config.yaml
n_head: 4
head_dim: 32
vocab_size: 8192
positions: "rope"
rope_base: 10000.0
parallel_block: false
init: "normal"
init_std_up: 0.0466
optimizer: "soap_variant"
lr: 0.00434
schedule: "wsd"
decay_fraction: 0.675
seq_len: 256
doc_mask: false
steps: 3511
Each number is 500 + 25 x the weight over its row's rms, rounded and kept within 0 to 999. Layers, rows and columns count from 0. Numbers have three digits each. The size before them is the row's rms in percent of the matrix's.

# gate: layer 4 MLP gate, 512x192, rms 0.164, rows 223-342, columns 160-191
# up: layer 4 MLP up, 512x192, rms 0.162, rows 223-342, columns 160-191
# down: layer 4 MLP down (transposed), 512x192, rms 0.158, rows 223-342, columns 160-191
gate223 100:536531530488460497512459480515531463521490491512484495516472484503502500492501491512488515492525
up223 102:515527550475486490492508502499559536480508577453495488501514528483517519506495495510525544504436
down223 106:499523495519476514470518503496484462520518458497519517501542504529505486560491488504471460506476
gate224 099:493490529477536525502514460493480490517526539508499494480538528511492461498527501525515478502527
up224 085:477485502549441480483460478493504489476478512499451505476491470521495486501474515530501500465479
down224 092:501463451507526470453504492524487457516514528466476540550522495463478531537500535512513498461518
gate225 105:464502516548521485529564518503552481506498505498474490503535494493513515498499477510521499499467
up225 097:517498496483524478458498489507439532518446477456498478518465512491494440524518551462525511525506
down225 098:536481524461517510470479507535523523497513522509551511507447541477499507554481535511508483508502
gate226 110:523465482521569515516484498497486496510460464460454444485537523440523500500496500548495507530451
up226 101:495506481492452471491474554490489503529529461462496495536436506512510483535489513497496504522475
down226 101:485469507501575511503486481466476506499449490513507487462520511484493481523481507520529514514521
gate227 094:491488516531531466494469462521498493474502460471474553498486487518522501447558498515487518480453
up227 094:508458528495479513476506523488475498511487500479504498496497485488461499496490541492502520462496
down227 098:508433470514495486497516540496521540519484496505505482511532488467494523503542525461469466546452
gate228 093:536471474486513504477506523518488466473499480471516486510521469483485480519486506437505508527522
up228 088:484508511502523570510488498467506561503493498472440501503485508480473500481501552499506506504489
down228 087:476520489482494538498486487470492526499516490490525537473486494540495492553553464494493524501523
gate229 100:491490490532555462476505528516499497523486471499492507449517488513520453515512553493499510509509
up229 097:533547476519492498553496482496555470473511469460524495488476516494477500515535472524515487564455
down229 096:482480519490481495508532506502501474452514459505499480535492495481514488547503516527492495520493
gate230 096:485539472486520498484511512569505519490516514501506481525524491507509525532509496497477507523515
up230 095:497470486495493497511502514545459522555514475497501456464506506513529491473506508473472475471491
down230 098:457497523500499489521487511502515483507554560506533510487501486536550524519470515500531483499509
gate231 089:487462487530500490507493522489502477481510493475460494485513472491527502527474524504497528486475
up231 093:504491492495539498518487510490501481532476483491499475459497543477495493483519542469498479510528
down231 094:511492500486481519531511504485504459499511549529489493493496458505502542499502519492492508468533
gate232 101:494464479464522528510497480513548520478484528544472481500517512498507453498499528516497510471460
up232 104:512521487457517487486480508474521493476479476470538511476480532541516499520468489537507492451535
down232 102:465509511522501529483505484473501551528510470453489520527495521514522472490497506504556513456513
gate233 087:509508469511530521468524542511494512472481463476470498483463517517511515514540478493484467532483
up233 090:525504495513481503503498512502480542469541494500535495481513519520506467442511525491482477472495
down233 098:536493512524483516530431501508509534477490529506513497507522532489484481517512478532516523515508
gate234 095:499495455502543517484475541530500482499513497511513472484512483471505524517473504487521522554560
up234 092:480515510487514515511475501472504503527534471517527552520511523501472504452492530475454509556484
down234 095:549488453513534473485495493491510519466521511495481473509491461517560517534517480524498474496536
gate235 092:474486509478503524535516524518531490463532509494494534448499501488524458483498482461478482468453
up235 101:510515517502525536471481519494511483520533500482466478516466461484481528515521481492467481522541
down235 097:520500513472486482517486514446454520468517478500479481473522519518512501489509540525518543479544
gate236 098:494469504451523547514517478494517492484478469494503499478518481509514502506515489447492484537496
up236 092:517510476513493527473520526460492479453512505498494508481506480530475477537481466505547513484497
down236 096:522449478533553565545465439465494502503490486515502497536509467476506476486547500521452524508482
gate237 101:484504463503498488487492479538520491543511500519494486511496459495512520517509514508445497495509
up237 096:504512489474445533502481506449507502530525489529508496491511559493470502509538509485455540473514
down237 098:507555428486542507470483534505462480519506489482524495511540478474530499502505477513504512500487
gate238 101:538494498483491494491489558509511459526467507491475533528505498487470531524507492493511509500479
up238 089:525487490519501540498485520563498475508493483518524490504481493469485513501530571475550508492526
down238 097:526526537504504451471537525493480514455457497486504504522527509498510543489540463522455465602477
gate239 100:526484555469533494468518484532493499463542508529475500507497515493506525491502488540479531499528
up239 100:491498499527475475503505504460509509503503499497477519493488518508531480480487518524514500517489
down239 097:507574459511484491493487490498517474509497496504510494493491492486495451506481467515457504527521
gate240 103:519524467511518521498477565519477468479491496511511511471515471558496523508469493533498477507508
up240 102:508511510479502521522496527505461515475476498513486489509468514488528512493481483479542517500488
down240 101:488550509457523493506480514476543486514502519526466508517506496512488498493501512482477558509500
gate241 100:570480493489473518526492526520532522467502505487523535537480471477569523516496517465498538485494
up241 098:512461488490486461496514514499475444510553464465532505511521484546467511504530513508473552473507
down241 103:510530476497492501477515546522550510477482470506503522463477500478515463471486500511481562497445
gate242 088:495525461486540497503485502488517494467519484479533526427460522488498506510500521472530510475492
up242 099:511479514534492496459494482501513478532461502478464508510505513525511517520507524517503446490529
down242 101:534519512505469509503478519512496527500528515488509539459492520525497523526510543511485466512465
gate243 097:494466522528501507482493521528504469503521508500511518491501454500561504514470505461498472482468
up243 093:487525503547516545516500517504455521493492492464503452434544542457517499518505494521516464501485
down243 099:487534539488524487515446500473540473501532542505481474529497505503509503509553509505504511459504
gate244 108:490510505490553498536519499514520506492489471464529506493509489465528488513510507450475476455496
up244 110:491476493476485466539489521505490455492495509487482499518507507482567504487558534532513507474466
down244 109:460496510521509471484508478497523484528492545496458470519494473510517504486507462466531511545457
gate245 101:502488477514496524512516485476520500496535467463492499431488473573474503547478508481465506507527
up245 097:466489505546527525453489498521508485466488579468500527523528466513497510489507476457472524506507
down245 104:511468518551519469491483513466506475508527518491581502486502451497501496540497511472446502489496
gate246 102:522487481493505510467498498542510493504483494468480498495461469495522469495495487467515504529494
up246 103:502503490462513517509492474515504492506492480516457526528524492486498480453462486532528534542517
down246 101:475506442486508522494556495486485514495482469492502480444502487521466501529498493501497495485523
gate247 101:463489514518528507474474467493481520506525479479485493473492476487529476522496501513464512554499
up247 106:477511465510499474483552461516553519513496514505514502505432484512477510519495525559514495506500
down247 103:488471472487506484512530499513471505471481520466497479513514468487537491516492520462506469487474
gate248 101:519472557491486539506455471497530520492492503520480513496506535487482491495500491466516485489492
up248 104:447522499501538532518506489470528505469466510544515495479475501504508545480472473516495481535481
down248 101:489531497481530462508514539522480498489495493487508475517514529518508491517497543485501523513476
gate249 103:506476522513486514468482482483508538463513523491486480540504527464509501492507513498508453511461
up249 101:481465483504496494519434549498507534485510484503504531505484494513501489493522502477532464503464
down249 100:501471521511537468537485534468488472482524508503554494466504517510462480486501520489489488476518
gate250 101:517503580508473494484553501567501512557518527542461481527505503506508523511467526521514506497509
up250 102:523512450483496510516493481455491478495549506504500518489535490542518501493501509447541473538520
down250 099:453532528466489499521537503526524528509489507487513471491495533458461504515432529481488525477498
gate251 102:501498473486479506497465505455509527488475542499511530528525521476552500494505468499500480514491
up251 101:561508452469490495521457505466483485498498522453495469550491544486469486557505511532499459562464
down251 101:463485542485524497485522505517508510469515464478524504507518526493493514448496534511493505500537
gate252 097:498521524474472486528519499488506532486516473469543506444548469497500529492494492475494516496486
up252 094:528524496521513538533492429439492540485503559506555492472451549505496535522470473499505497478498
down252 098:500473497494485456498483517533537506501508498508524490450502524504446528504473510490492500470495
gate253 099:509508480526507543466542516452494564502562485465504512423489466474494523497481439518485514463508
up253 111:527493466509497493486502546459503523513525507505524525473485460467533471482480469530510501477468
down253 105:500458479498472507474493524493578526542460463438518524515517533489465483513512480450533488431500
gate254 096:481465512478492501512532500538517542495471497511505499493503501494530508483543494504500485533528
up254 092:487490497469475486512532473523495485541484523516533575528516520504502455502533454540506542548507
down254 095:529519530491499533528516456481487504498506516484534493522463557492469513472500493519504525505523
gate255 101:515519494535487451509490520485507510489488485515545506480487494472496461472524529475504460487459
up255 099:515520513473528509537521516534518492522507458524520466521510468501505523470501482484450528483483
down255 105:525497498476512557577521489496505505517518494517440490499516541505456475482467520487519525564488
gate256 096:552504510544487501494502524527492515547505493503546501476514513496470545493529535498541455536506
up256 102:499519518489462540472482496470499471505513455523506502504491509520515530493466547499476504482495
down256 101:459533507515526491476509497484495465503495517458523480489518477486532508534495480482514537410489
gate257 103:511516555495513529470462510484508473474477520499508519463465521518510510523496459507469513510440
up257 113:499461525508544508499498504549455466471475533485505498520496530559537490510476483525465522511442
down257 103:512459485524529485517525534504503530464530474517537472484458495520509531475521475491523530520493
gate258 098:532463533500521531488538493531492511490446491544485409483495539505489546519461506476543497544508
up258 098:485491510467504514502496514480487487535501487496462470534482548485495483501489484475516521504487
down258 095:494492534542526470454529498512524476487554513512487520528540486511543499453479473534475477580523
gate259 098:486471531476494422514488499534528501520467497571471467540481499486522552522521507459476503477438
up259 097:505478483522485521501531524509511506460541501509521513496498478519537482450522490515511469470473
down259 098:513477496529523518493492527509518521520502529534504488549489478523452464567551504529502484483496
gate260 093:516507542467541500488465533507478478488514479508477487509495508501484507535492488521513422539524
up260 098:489493524526555497506451534475490469512487521534543488464495510524510475448532469495523514481472
down260 101:524492486482529480510511488513489567540479506516504535516495521498501465483505535452521492499537
gate261 095:489521466470508527492492481531519497497482495506494453520490452484552551528460513512473485474504
up261 100:513505492536477510506547490489497496466464500488516495518535460499536503471513478477468522449511
down261 102:514494447522521501475492514524425483510496504488517509518488503444481481475503509536522525532482
gate262 098:487505518550521514460515505527551559473465504497490473479497511530540479485509511486516488464535
up262 106:487522509502519506509476495475496443546518542536490482486525480488493494519510507521522503482542
down262 105:552474502489478474534498476485506512491490472494479516520511521538477525527492480489489526448542
gate263 100:518532482517484496516500449508543512496516510454487535476479491522529500518500514450483518442542
up263 104:492518551516466524526515490509492523522495475514498523472499551477484508475535490527519501456497
down263 100:487432504472507534484500466506495508476525520479539510442518507490498500510488525458466485559491
gate264 109:479505462496507458491513500516491478520505449518512493503512525555523502506467491447526481510523
up264 106:519516475507506529512464470507462533515503522472537482498491502456500526541523538510475495526516
down264 105:484486496503483538502511476517518523509492491499508456501471522484505489503515471477530462483524
gate265 103:478495526486482487500466509484479492479488475483504471475492436509561529535532518469478538462504
up265 101:489514496495549515488535495484541531452532483486542516508490499464530505514492479485478502541506
down265 101:486510503493480522490535524450494523496481493494570479499481492464475484550490533459494517549501
gate266 103:494425517409480519485518482558499504538490485460517495546488540481509504481469470490465505489485
up266 105:500471485527545505441514513508514539525491528474480490495480486495525531516524486482443519574462
down266 102:499526460489515514495521506524513473508488509510495491497493533483476502500484500467495485468479
gate267 092:469538503493527511517514498498483483511512546482468473521533509484518491527486571492505453512497
up267 092:521509505540511502484468525457518497503483503515502465447475506487441516527469495474515470481554
down267 095:489508482501532508558520490525498510513518488517501514514497475452536469518488450492473544509524
gate268 097:511467502517555515500485517502488507520539516474519498524479492512433544487475493530493470508548
up268 096:491527481520477487534493539517504503501465500540514505500490505505509487526517512533498467504443
down268 096:491475500479513544544446517475490510496511488507502503476478484494495478506535484515467473480486
gate269 100:515516495513482549506485510453462519492513552478491500490487510499507482499502518517506480509457
up269 109:500500530489517523511516504479530501476463501448466459525519522507443492472502490540456508502463
down269 111:516488477475512484517503530540495480515447465507510528520545512518518484467493508524485488487494
gate270 086:492516481505467502482461422503474494509444493494530464481502498519501545551492500506503509492536
up270 088:473530530480534541488513494456477494493533486466460505487485516479537472464508498477507469482453
down270 090:522506520491495528479468498498504498532485501544520489517478503520505483507501505517478486510530
gate271 095:522473513464536500489520504504473508491485485476504482526485487501554503495515495523513471438467
up271 091:423544464461511531493476504498510504487536524468494519480494505501544519561470459473509500509486
down271 097:476512483505487510534510537476495486515527470525454499507480478498507480478531500513539498433490
gate272 100:545477501491509466485503503508508513503541504445481508475462483520551494494502520437467515473512
up272 102:490531453491489463524485532502430469490521483529501509505513492529477508510486513489521514504494
down272 105:508513544504541505518525471538473473509506497490443511498468486509497502486478529472486523447532
gate273 097:448502458534525516481467573511499502513495517497542479513528480523471505528521505480534532520466
up273 096:528480497492487441518526473520532502498520558480501466523494506484477493483459461492472537504504
down273 097:523486515547481504479520505485500543487505509495513518503504505481494453545480500516498502495504
gate274 096:468483491479511478520488494529471443522518465457506500485510499520493496485539462474503486490530
up274 094:515511476525526531481519491522501483496475482471476485493484519522530500440535503463503477481524
down274 100:526467528480478486453455489515489482529464511470531485496466510556495566504522464459500531491491
gate275 097:528535491516471512529497520467517506500519448514516489518541488499484479492550532464493523464535
up275 101:397467461499464510512485538537514505506533492498488523462525473472492544524493530476495473483557
down275 104:509444506516484500516534478507535496479488515514536542437493498518529500474526439502465493476510
gate276 102:482463468503532483497485464468527510525492490502453516483495467493487511554494481498513528524506
up276 104:478492502493506462495481463486474498509503549443468496487479473514436522524490488440498446537531
down276 103:521484512557487496474487467490535517515488492530466549458488518533497499500513542513500457529542
gate277 103:495524498477508487489518492490496442480555473485531546460484432518487488481537494512540459520536
up277 096:449509450534533466489509541488506514515473500451506455518500483509502513514502522499473464522500
down277 100:534494509522490508486484487478522560534515479489512434521520542486511486497512486488523527505501
gate278 103:488537554534504489461515498554524499488485531514468457474434511507551452477516526497514514494532
up278 102:507514506509523518494476465511476494505509503476480522483493514490476493511499513516492494503504
down278 097:461440491515499430486497479478516507492491507502468505468487526522491501542517513492486490486493
gate279 106:495483489554518509481551493452527472487516430507519520500477510503471495492491497491511501567502
up279 101:445475498540488497508528491487569460507510521527556527515529500502505497482484520495491485497546
down279 101:497524489467512475514456531533505494450463520484490485522477540530494490503503529433474449528503
gate280 094:530519513507452526462527479509485470492490493497484535497512524507492523495504507497492472475524
up280 103:471520519508486506527492498528502527441549523479491520483483525534497485464498501491523470535454
down280 104:528507516466495531493529495493480518475491481510491524495489507567517471479458532497541480504503
gate281 101:508536497534540503490526505499525530460465520483510511495493495496520484477484510513465482509491
up281 099:513478468539524504480546525464479513521575508512475491526446467511458479505470514546494480521471
down281 100:470454487505480503469476504551473530507475503458531536491514510526487502527504519487482500559503
gate282 101:492522476496485481480524511505490468488488459501478500511486497471484494501513481471532503503509
up282 105:470495489491502524536451494517479521513517493530512530514455503450489498521548463517517490493474
down282 101:484497495525461511508500517446515468486531502510523525490477506497487513512469528538542489531491
gate283 098:501505477509482520469511468496509468506502509510527550491456494487472516525471465502533508477479
up283 099:518560552510494524521482528501512552565527486541473463505491487464501497495514538498478513520524
down283 098:510496488514489529484503505460498507552500503476533510513498495446505499548496479493491530466504
gate284 098:510533469533437488538492503492517501482505531502475527505492551521476494535526507500445512487469
up284 100:501491503469508518504500507474491525507496536513481522502527535515529518513513505478512476549499
down284 097:502588494523523535562518468540536459540523496464472512498498514528480492538473475492493467505486
gate285 102:546488517475443478503488454512460501508503505548453511494513520489516468512487519487432546499510
up285 100:485473528533508483481461511511491526496448535489497502499485491485519466444520518527510471463498
down285 103:498479495520540479524518483523476482550507525506502516495518494484501485484499489514470463486484
gate286 096:504548487459507496575459492537500528510528486498455503513524470472520500487454486475486476485504
up286 099:529510543487481517479517506478543479486472544503481551505510487474503464556492451498504490464523
down286 100:489496523473463519539474496468542496518452537532455575471481475489504493472497432554502529469533
gate287 093:479478520516549496457496539508497486551465517479484500480485507503475525530504538517536483499550
up287 101:432502500504521520551526507518472470472500468502454544476503518507551475514537518514493492551489
down287 097:536504487458550484490490508480492526488445526509481497509526501523490438509483511471490486502500
gate288 100:557526490495510484479497519476483504501504493498481515519521482519517475488525489521484463520507
up288 097:486492467524501508526509470518448573497497521507515481483492510495492477560521510546521497501445
down288 099:569530479521482479497506490510519530495531472513490506490505516518525499535458482500518497432511
gate289 102:519507551513535517472488544488493490536496467491500463442460470530495540491514538465525486523521
up289 099:506526482563500524519487464511527513513482487524572548547492533526496495521520470522509470499475
down289 097:490508500468487532530513495525489511506506488491501472534475489549463509501501440483512508482508
gate290 093:489497510484499470521506461504437527550478523523517493534490521525511526527499453521532484473533
up290 096:494482451475485499482466484521537452485523487484451529478535498489501500520527541470527497501494
down290 100:522549469480540510487489504520517493534517500541517479535479510502553478490446442531556483484521
gate291 100:504494533486497505474500501523496453449538483464496498511506493532487503503478466450471484516496
up291 093:509457495483512536526531469523491489552497498462511473491509447493503458477523486527482450494513
down291 099:477472529523514532506531481459442481475516487488495513492512494496512435492504460482501473495473
gate292 096:508540491546529501504451470502480483472519519471447517481504483513497575515442512499463520493509
up292 108:520529499510475532508477518533494527498529500477470475521461556475529506522530541521474496499506
down292 107:495518540499471466531478508506459459470528527509468507469458468518535519499524486517474537503469
gate293 094:516490485473512550518491516458508529527470480486483462502546487534494530453490525494498490469459
up293 093:508496454465507506509513495484498513518492491470551528532483499545532474515504501486481488450538
down293 097:533510489457522489532519518509478483545527535499539509521489512499531501527506477455513480476531
gate294 104:502522468536514462483455503526502500507490546471505514456464541506501477549437494504512492456515
up294 106:480526530473446510462465569497488479526495513468526544492510509487510484503541539500479493476487
down294 104:531494513507524497514486504465503514479474516525509544482477456532472479507494491500492514561496
gate295 098:475460479486490492469499462529501460489511480479461538498510490529485502533517534488499533510455
up295 096:547550520497488495504484509533497511462473501492470482440511504474516491503516525503488516504510
down295 098:472454456513483472456503487484526498471496509491465489519514470511514495552514481489551553513503
gate296 097:507511559468496508524498467486522526536499482525459512515470505499504500527478528488450484453464
up296 092:502450525486515518492517517534458501519473528499465509541435499480500477532490506506477464501515
down296 097:511494484485520495484461555488465505475508516519490485524548517464505463466483496492515489563494
gate297 106:500462507461505482495511531532492518548471458486512467475514484511505560482496505491500528504503
up297 107:501469504526533544517489480478480521504501522516519513505490491475540496526485528508482522484532
down297 103:500508494491495525546507453475520555515529496484522519494489494516478500513483523520474504542481
gate298 101:512490559486501493435463544535498500513470457500487482514506509497535526488524494517501477526504
up298 104:439515482483500495519541482537492522524498531485511481507466538517475452559482439486489523469505
down298 098:491445504478517530541511502535481504511491467526521487471528564535473518510530445533480509505469
gate299 103:546490495499491547497527456470474493470478498525507527533534511524516553476465483487531518529497
up299 105:479522521490472502487499493516503531482539564516504478473505511485517453508530535492505516488503
down299 103:454466507429469521478508504509469478501513503475512505495495426466482496468486468499511485531510
gate300 093:481434506503504526479508473517518478496468514490480474511485562507479512495474553514518445501513
up300 103:454461546539509511515515508497495501514504513494499535460498522482495503495533496482542497487534
down300 099:469406497551439515494525515494500504488520494504474497491482487505497487471528500481538478520532
gate301 094:451451494520522514547485507496507469497514514462483498508521508538546527494536478504578496435510
up301 088:525518466485478503531503522527506469443527519494527479490532518482447519507484482477537508522524
down301 092:477460459436482507504467478475484531511524493464477468484503503464494490524510571474535533521499
gate302 099:508527460551481460515511489499513519522469521475499496480509521507475503464514475478536508507517
up302 099:487482488491458462507495488503522544505480528525518499469536476514520511515513475494474502532517
down302 098:540491495511514474502505519484497481520486508482513528542503504524494521463566498454495496516507
gate303 107:522529492520507507517496506478564513525508470494542539470513509512477506459501472504531513482499
up303 103:533459538499517478482508509512496490505489518537504492485500494488500487476499437491507479485533
down303 107:534491496497506516488538544551508483511447533508470512473466506499528492495548516508507517508500
gate304 113:522501496512476501484462510493467478474492512513497555486457426530502528514500486510487533532512
up304 109:512514502489504474551502540493495462482499488497514492563503553494513506467471524484539493471492
down304 109:518497491504479514495516472538482542503513511517489515515486541530504508470497461534469519456506
gate305 101:506489509548486575515466519509467488474469475503482504528471543520515520493513520468497467501480
up305 099:479481483496498501500502490507550486550494464489491547451516485460556469484484516513485514462525
down305 103:491561534495498539521505488478515529547544511524493485490494546499469471504514507500485460532535
gate306 095:510504497493495509485469532505461466463508491455487495496461494506469500481491467469511466428494
up306 102:488489537541544480457539486465517498522518464486501529532500470528497533455499525467462490489500
down306 098:513525491531525536500527476501502443493486504468491502499489475535500497481417517456494546512521
gate307 098:438510513477496509511492519486560536526461467544501487524465484498498549509517473528535520541501
up307 100:538489534501490521499510519534494507538492518469508503478469470512505532498505504497489489506498
down307 096:483529464516512509479535530500485484514528541477496505524521526534531503496534504490459483491506
gate308 098:523488489485455522477488503501491525503515494480479464507465509516499510480492425469507501502510
up308 101:470489516511557518487539519515530527495495537432508507488545485477512520485540513539477465446483
down308 098:512513514478503533496520500487515516460446489503520523491509470495507472487495505467508500400478
gate309 095:547520507477517514495478490499488493524482438545486475524487509512535492494487494530490511510536
up309 097:449503523475477483513512488478464475493484524443462472475478494519439554530542501494484503426513
down309 096:492522547463546528491446490501501506484491470512515514555494539504523490498479544492510500464558
gate310 098:495507520454499504507508466526547505469456538459483486493528461522537485507510495481495522447517
up310 102:475528467501529510463481518482508520499512458513481536492506534523526483513523504492494528510489
down310 101:506502532498513513474536502482522490547505519510542504502494520518556477503530495499459492528518
gate311 102:458530493497562501495452518496530516466495471484516488458500460500491484503451536495539527493465
up311 108:506507465463478480486456529512485465484514505489444523496503524532541453485463522477495527495469
down311 104:521493478496514505517500514510479493470501536517532471465505531475535475488483493532511509503526
gate312 095:525517519522512521528505480475544503505486506472480467454479508525498504548451497513529498474531
up312 107:508513479507484487509463492494435497548494518493512478471495528444498486515528487484493487521479
down312 107:514513462503499512479500500489492499526559486491522526479460516489488456511498534469501494445495
gate313 100:459519519500500501491489484503505483543498506508507512546476520496509476506508465515511495514488
up313 095:515466472509437540488484478469492548488509506509486525483512537488528502516477480495479492510492
down313 096:465529494496478480508516506494547483469482490555492496479518537516505493510512496513480480413517
gate314 092:470490533488498538522497443497520485492524469493517568499548534530478538519534488487475507495465
up314 100:536541511487510504470540471517494490540537492506533561497488513470498495495513505514503505487442
down314 099:523512582482531502478547512474489497486513507515504535480547529494490487534495521509463499504503
gate315 093:494542519504443512507479539515464527463517475474472531496517532509516487479501512475479489531489
up315 096:470557531501456514503480524473530482528526503513486540508498497498499451513489495482451529475501
down315 099:514524529498477505484511453498496469502514524486515471451529487546494480472501494462507530557552
gate316 106:513514502542482499537460503539443473496487458534492457498476524513531521489486462477488448464469
up316 110:511509473502493531482494524495481503518525534486522512517498520499531548529492494452495454519487
down316 107:521523525522464491520456533523525512487458460504488478525523513524491516575479500517498496465556
gate317 092:481494542466466489451490482510489492499488506481514452513522489506478528501515515449428517441516
up317 097:500537502481467499488511531523509534531504517489468488531508498526534523536517519507474528471479
down317 099:529541509469503518511482522508467517470487523508491505478526449534529496491426545469516492529494
gate318 098:475528497488530468474524461523515500490450496526498488512528510551484480526516479516453519532501
up318 092:459498479486491516476532533497525492508494504509494502504514494508501481496509513499481493541538
down318 093:440484492490522511482462440484519466524497446474488502473496547521495538535511471476523483442477
gate319 093:510509473485492493553526476498480519496505564504468503487520482500508489550488480505523456519483
up319 098:495479462510494472479530491471455502541521541502485494522485495493492490506525496477512519501524
down319 097:524459515527484469467495512500485486524509456501507469500515482509529523561478515468505473530497
gate320 104:528530564506479463534489523489484509514486531508476485441463509512548519524524522493500499529505
up320 103:506482473468494506485496511514511473498497516503519488536532511473535498495503474520501597492482
down320 105:505501504458523512543472484498508475494514520506519498534508517461498515484550520480470567463542
gate321 102:506489503464534504501528534530506519485478469498498510479493472504529462496514514494495530497509
up321 097:505474515495530489495483475551554500496492475419506494493517519476538508512524506538439507480523
down321 095:497452469477497527487493513450503496533493480471511535482514484520537517482483501499534512557474
gate322 095:474498507559508539503476472463506504485490542476532522524499453531485507484525506438505499519519
up322 091:464508500477461465469522516489491519504514532527528493467479477496461502508496454493492487538454
down322 091:482438503535526527487472514510492490478452529484512497522544469464547477475480506507505512510452
gate323 107:511513473465457515499492524500511519482534438480473518476513467515545528485552497511515542497436
up323 107:495515484527514518524515506470498502507470482482460507482519453534504501497501522537487516495488
down323 109:527461512507527508526541493493486486526481504534495495497495494528542533459509507539496497508521
gate324 102:480471546463488512473461495489493479500483502514478499477454461479500454502490466494521511492486
up324 096:479518509508500508493530493524488470483495529493501485496508509477480538512501521481457486539446
down324 101:506455502486468497494475529494530497520488477456495485497479489484498456560494519513501501470526
gate325 101:467523508491513506491493542488515527543525494478537548518473501514528482518521517502480484455523
up325 104:534498466488492518463466493515531514481499510486522508496501493487498477477516499488531490449523
down325 098:496453518518495499528510456497494504512509511468492492494484518509495518491542500456477515497506
gate326 096:546469459500555485485490508472538449497507538494490523458469519508435504468513479506536502499500
up326 100:481474505490505499458508571518515470478500476454508503494505477487517529478533488472496493491516
down326 099:474467490493505528521494482499505495473482501486494481493511498492475535510496542530438493481462
gate327 105:454505511478541515502481496511516498500488489480542505491466485510541493539479463517513490527466
up327 111:497492478501495468490458513519508529491500504513468508492517516490460515491483562466527514475511
down327 097:518524496463522486475481497515514500439495506505471491489526443487510504526464517472516472517497
gate328 105:503508519513541502526488489458476487493479456499481533527499497519475490480461461497506493466527
up328 103:472509543511504490509493523504521434460498473494498533491521479503503487551511524513463495492516
down328 103:459529514505532483528499512480507503523513503496503511484511483497453492481501480502499519531497
gate329 088:479518479487504467485532532490523451536511516482494527522472528490429498508491489518457483539495
up329 087:471489483545495508511448525494499548502516450532547505491504506505528481495451470494498532471480
down329 089:462495475462515489515473526494506445490474489517509527520496519486435526492515484522487538493467
gate330 090:482509491527511534518518531512478440473489467512510542483540480501524482516517574483496479492529
up330 103:527500489511537509510456503488497485505459521513517494478508466505549510507489444493480517494482
down330 101:469493482480508482475506530456521503496497506554473532465479524487522482493452478520518560480515
gate331 100:475489495536504490512491517439481485516501517506535470470465481507493535481452463423483508492512
up331 107:546477501448481516459498478491507515499489470502496507483505475440506535508492533519472491500489
down331 105:497515488501533508508537455523488537491549482491516483495457508476525514548520518545515497467510
gate332 103:549516494521527501506514492479521529438483464479465523492516483468494477463527496525492497504508
up332 097:483506544530461488521478432506459497485491502551531507522496523495523502484467524525499463513513
down332 098:450501486531456439533518497510485478503507509511484482522477513497498523478520487511537467529518
gate333 111:498506472546488516509511477508517468527499482478533517476487491470497510497525538458517463473529
up333 102:503509508505511486512512508447480511479496460504498515480518517521470508517451445558492467513518
down333 106:469519459497471488490511504510504485521520493458474517506492519436523525455566500485514495435496
gate334 097:502483466478497491473511487537486529508515511508460482523484493514527493499514463540480510508497
up334 095:525501457506470465519480506553490496521474493521453443525484438499454489492527508474486501495550
down334 099:477446484467513478469475498506535484505473506499495506424482520490489510508514496474489544553508
gate335 104:483474503486468540556484515479479520490518519516521482468489512490504505483520534532496482498508
up335 106:486496511555462500501491512448524510474534493517519502479511490494442477495529499479538501504546
down335 109:495505521532523512519502487509526508484501478477481526535525506515482485520500513501493543566505
gate336 096:486453480493497543520504527479513478514536472487517507489495507520513495506525476524487515556459
up336 098:511504482516523499503493522460509530465546452464476495524517509446504514486489505502494516538519
down336 098:523509482524449519469494467500539472498489507521508484519511507540534498561507480480478496464472
gate337 101:533489476498520495589491481527510495462560536489497499494480498465506491519503492499501527538479
up337 099:522543501515491475521520544480497499522498484536501514482504510502526495480527504505512532471550
down337 097:484504480487500514496448481487468480516497548470489505471523536500463470523513509459505515456483
gate338 118:496504485510509489507516521520471520443496495473509511466477472552479460500520478525488509452470
up338 113:518475502512509504498459485505513508516500480485473495558503483488497488495505528542508463486503
down338 109:518463457491478512493489475476518497492495502532492485472517501465550498472495507488520525533500
gate339 094:494497495508461535502528490528497500499478530476454490491540495484444522491523455481451544491488
up339 094:485512511547468485476489481509486438512510536466473515540483503526529536533502471489485462493484
down339 093:524576507541474478445473442480518467518480468533486466506494498498495493511488454501506500523483
gate340 108:534449514524509515496493539499486457489464461472472544494509444514458522484541481449518516512533
up340 103:519494504517473535534437479473509486516469499486484501524503472535529493518507489488486520483500
down340 099:550528532521532486489471481491514488453527493481551509505474507499534530492512509438512534479524
gate341 094:534445453514522475507497477475495523473523462504576500463491499510494487563510506505526483498489
up341 095:580491506494537465457498523508463475479500511511524512512527532469467510546536504508452522538537
down341 098:487540500481484524483496533445515468538474527534501502523519498489510471480463481490503479487480
gate342 100:523432502519496486468475551542501470499521502492462506501508517492478542514538524496458521524465
up342 093:463524484501439519527504467504485522537488505502521455531552476476542470508495517505508474551505
down342 095:469547511496495521500538485500497496505508563503516535534547536474442480481534467476490533518534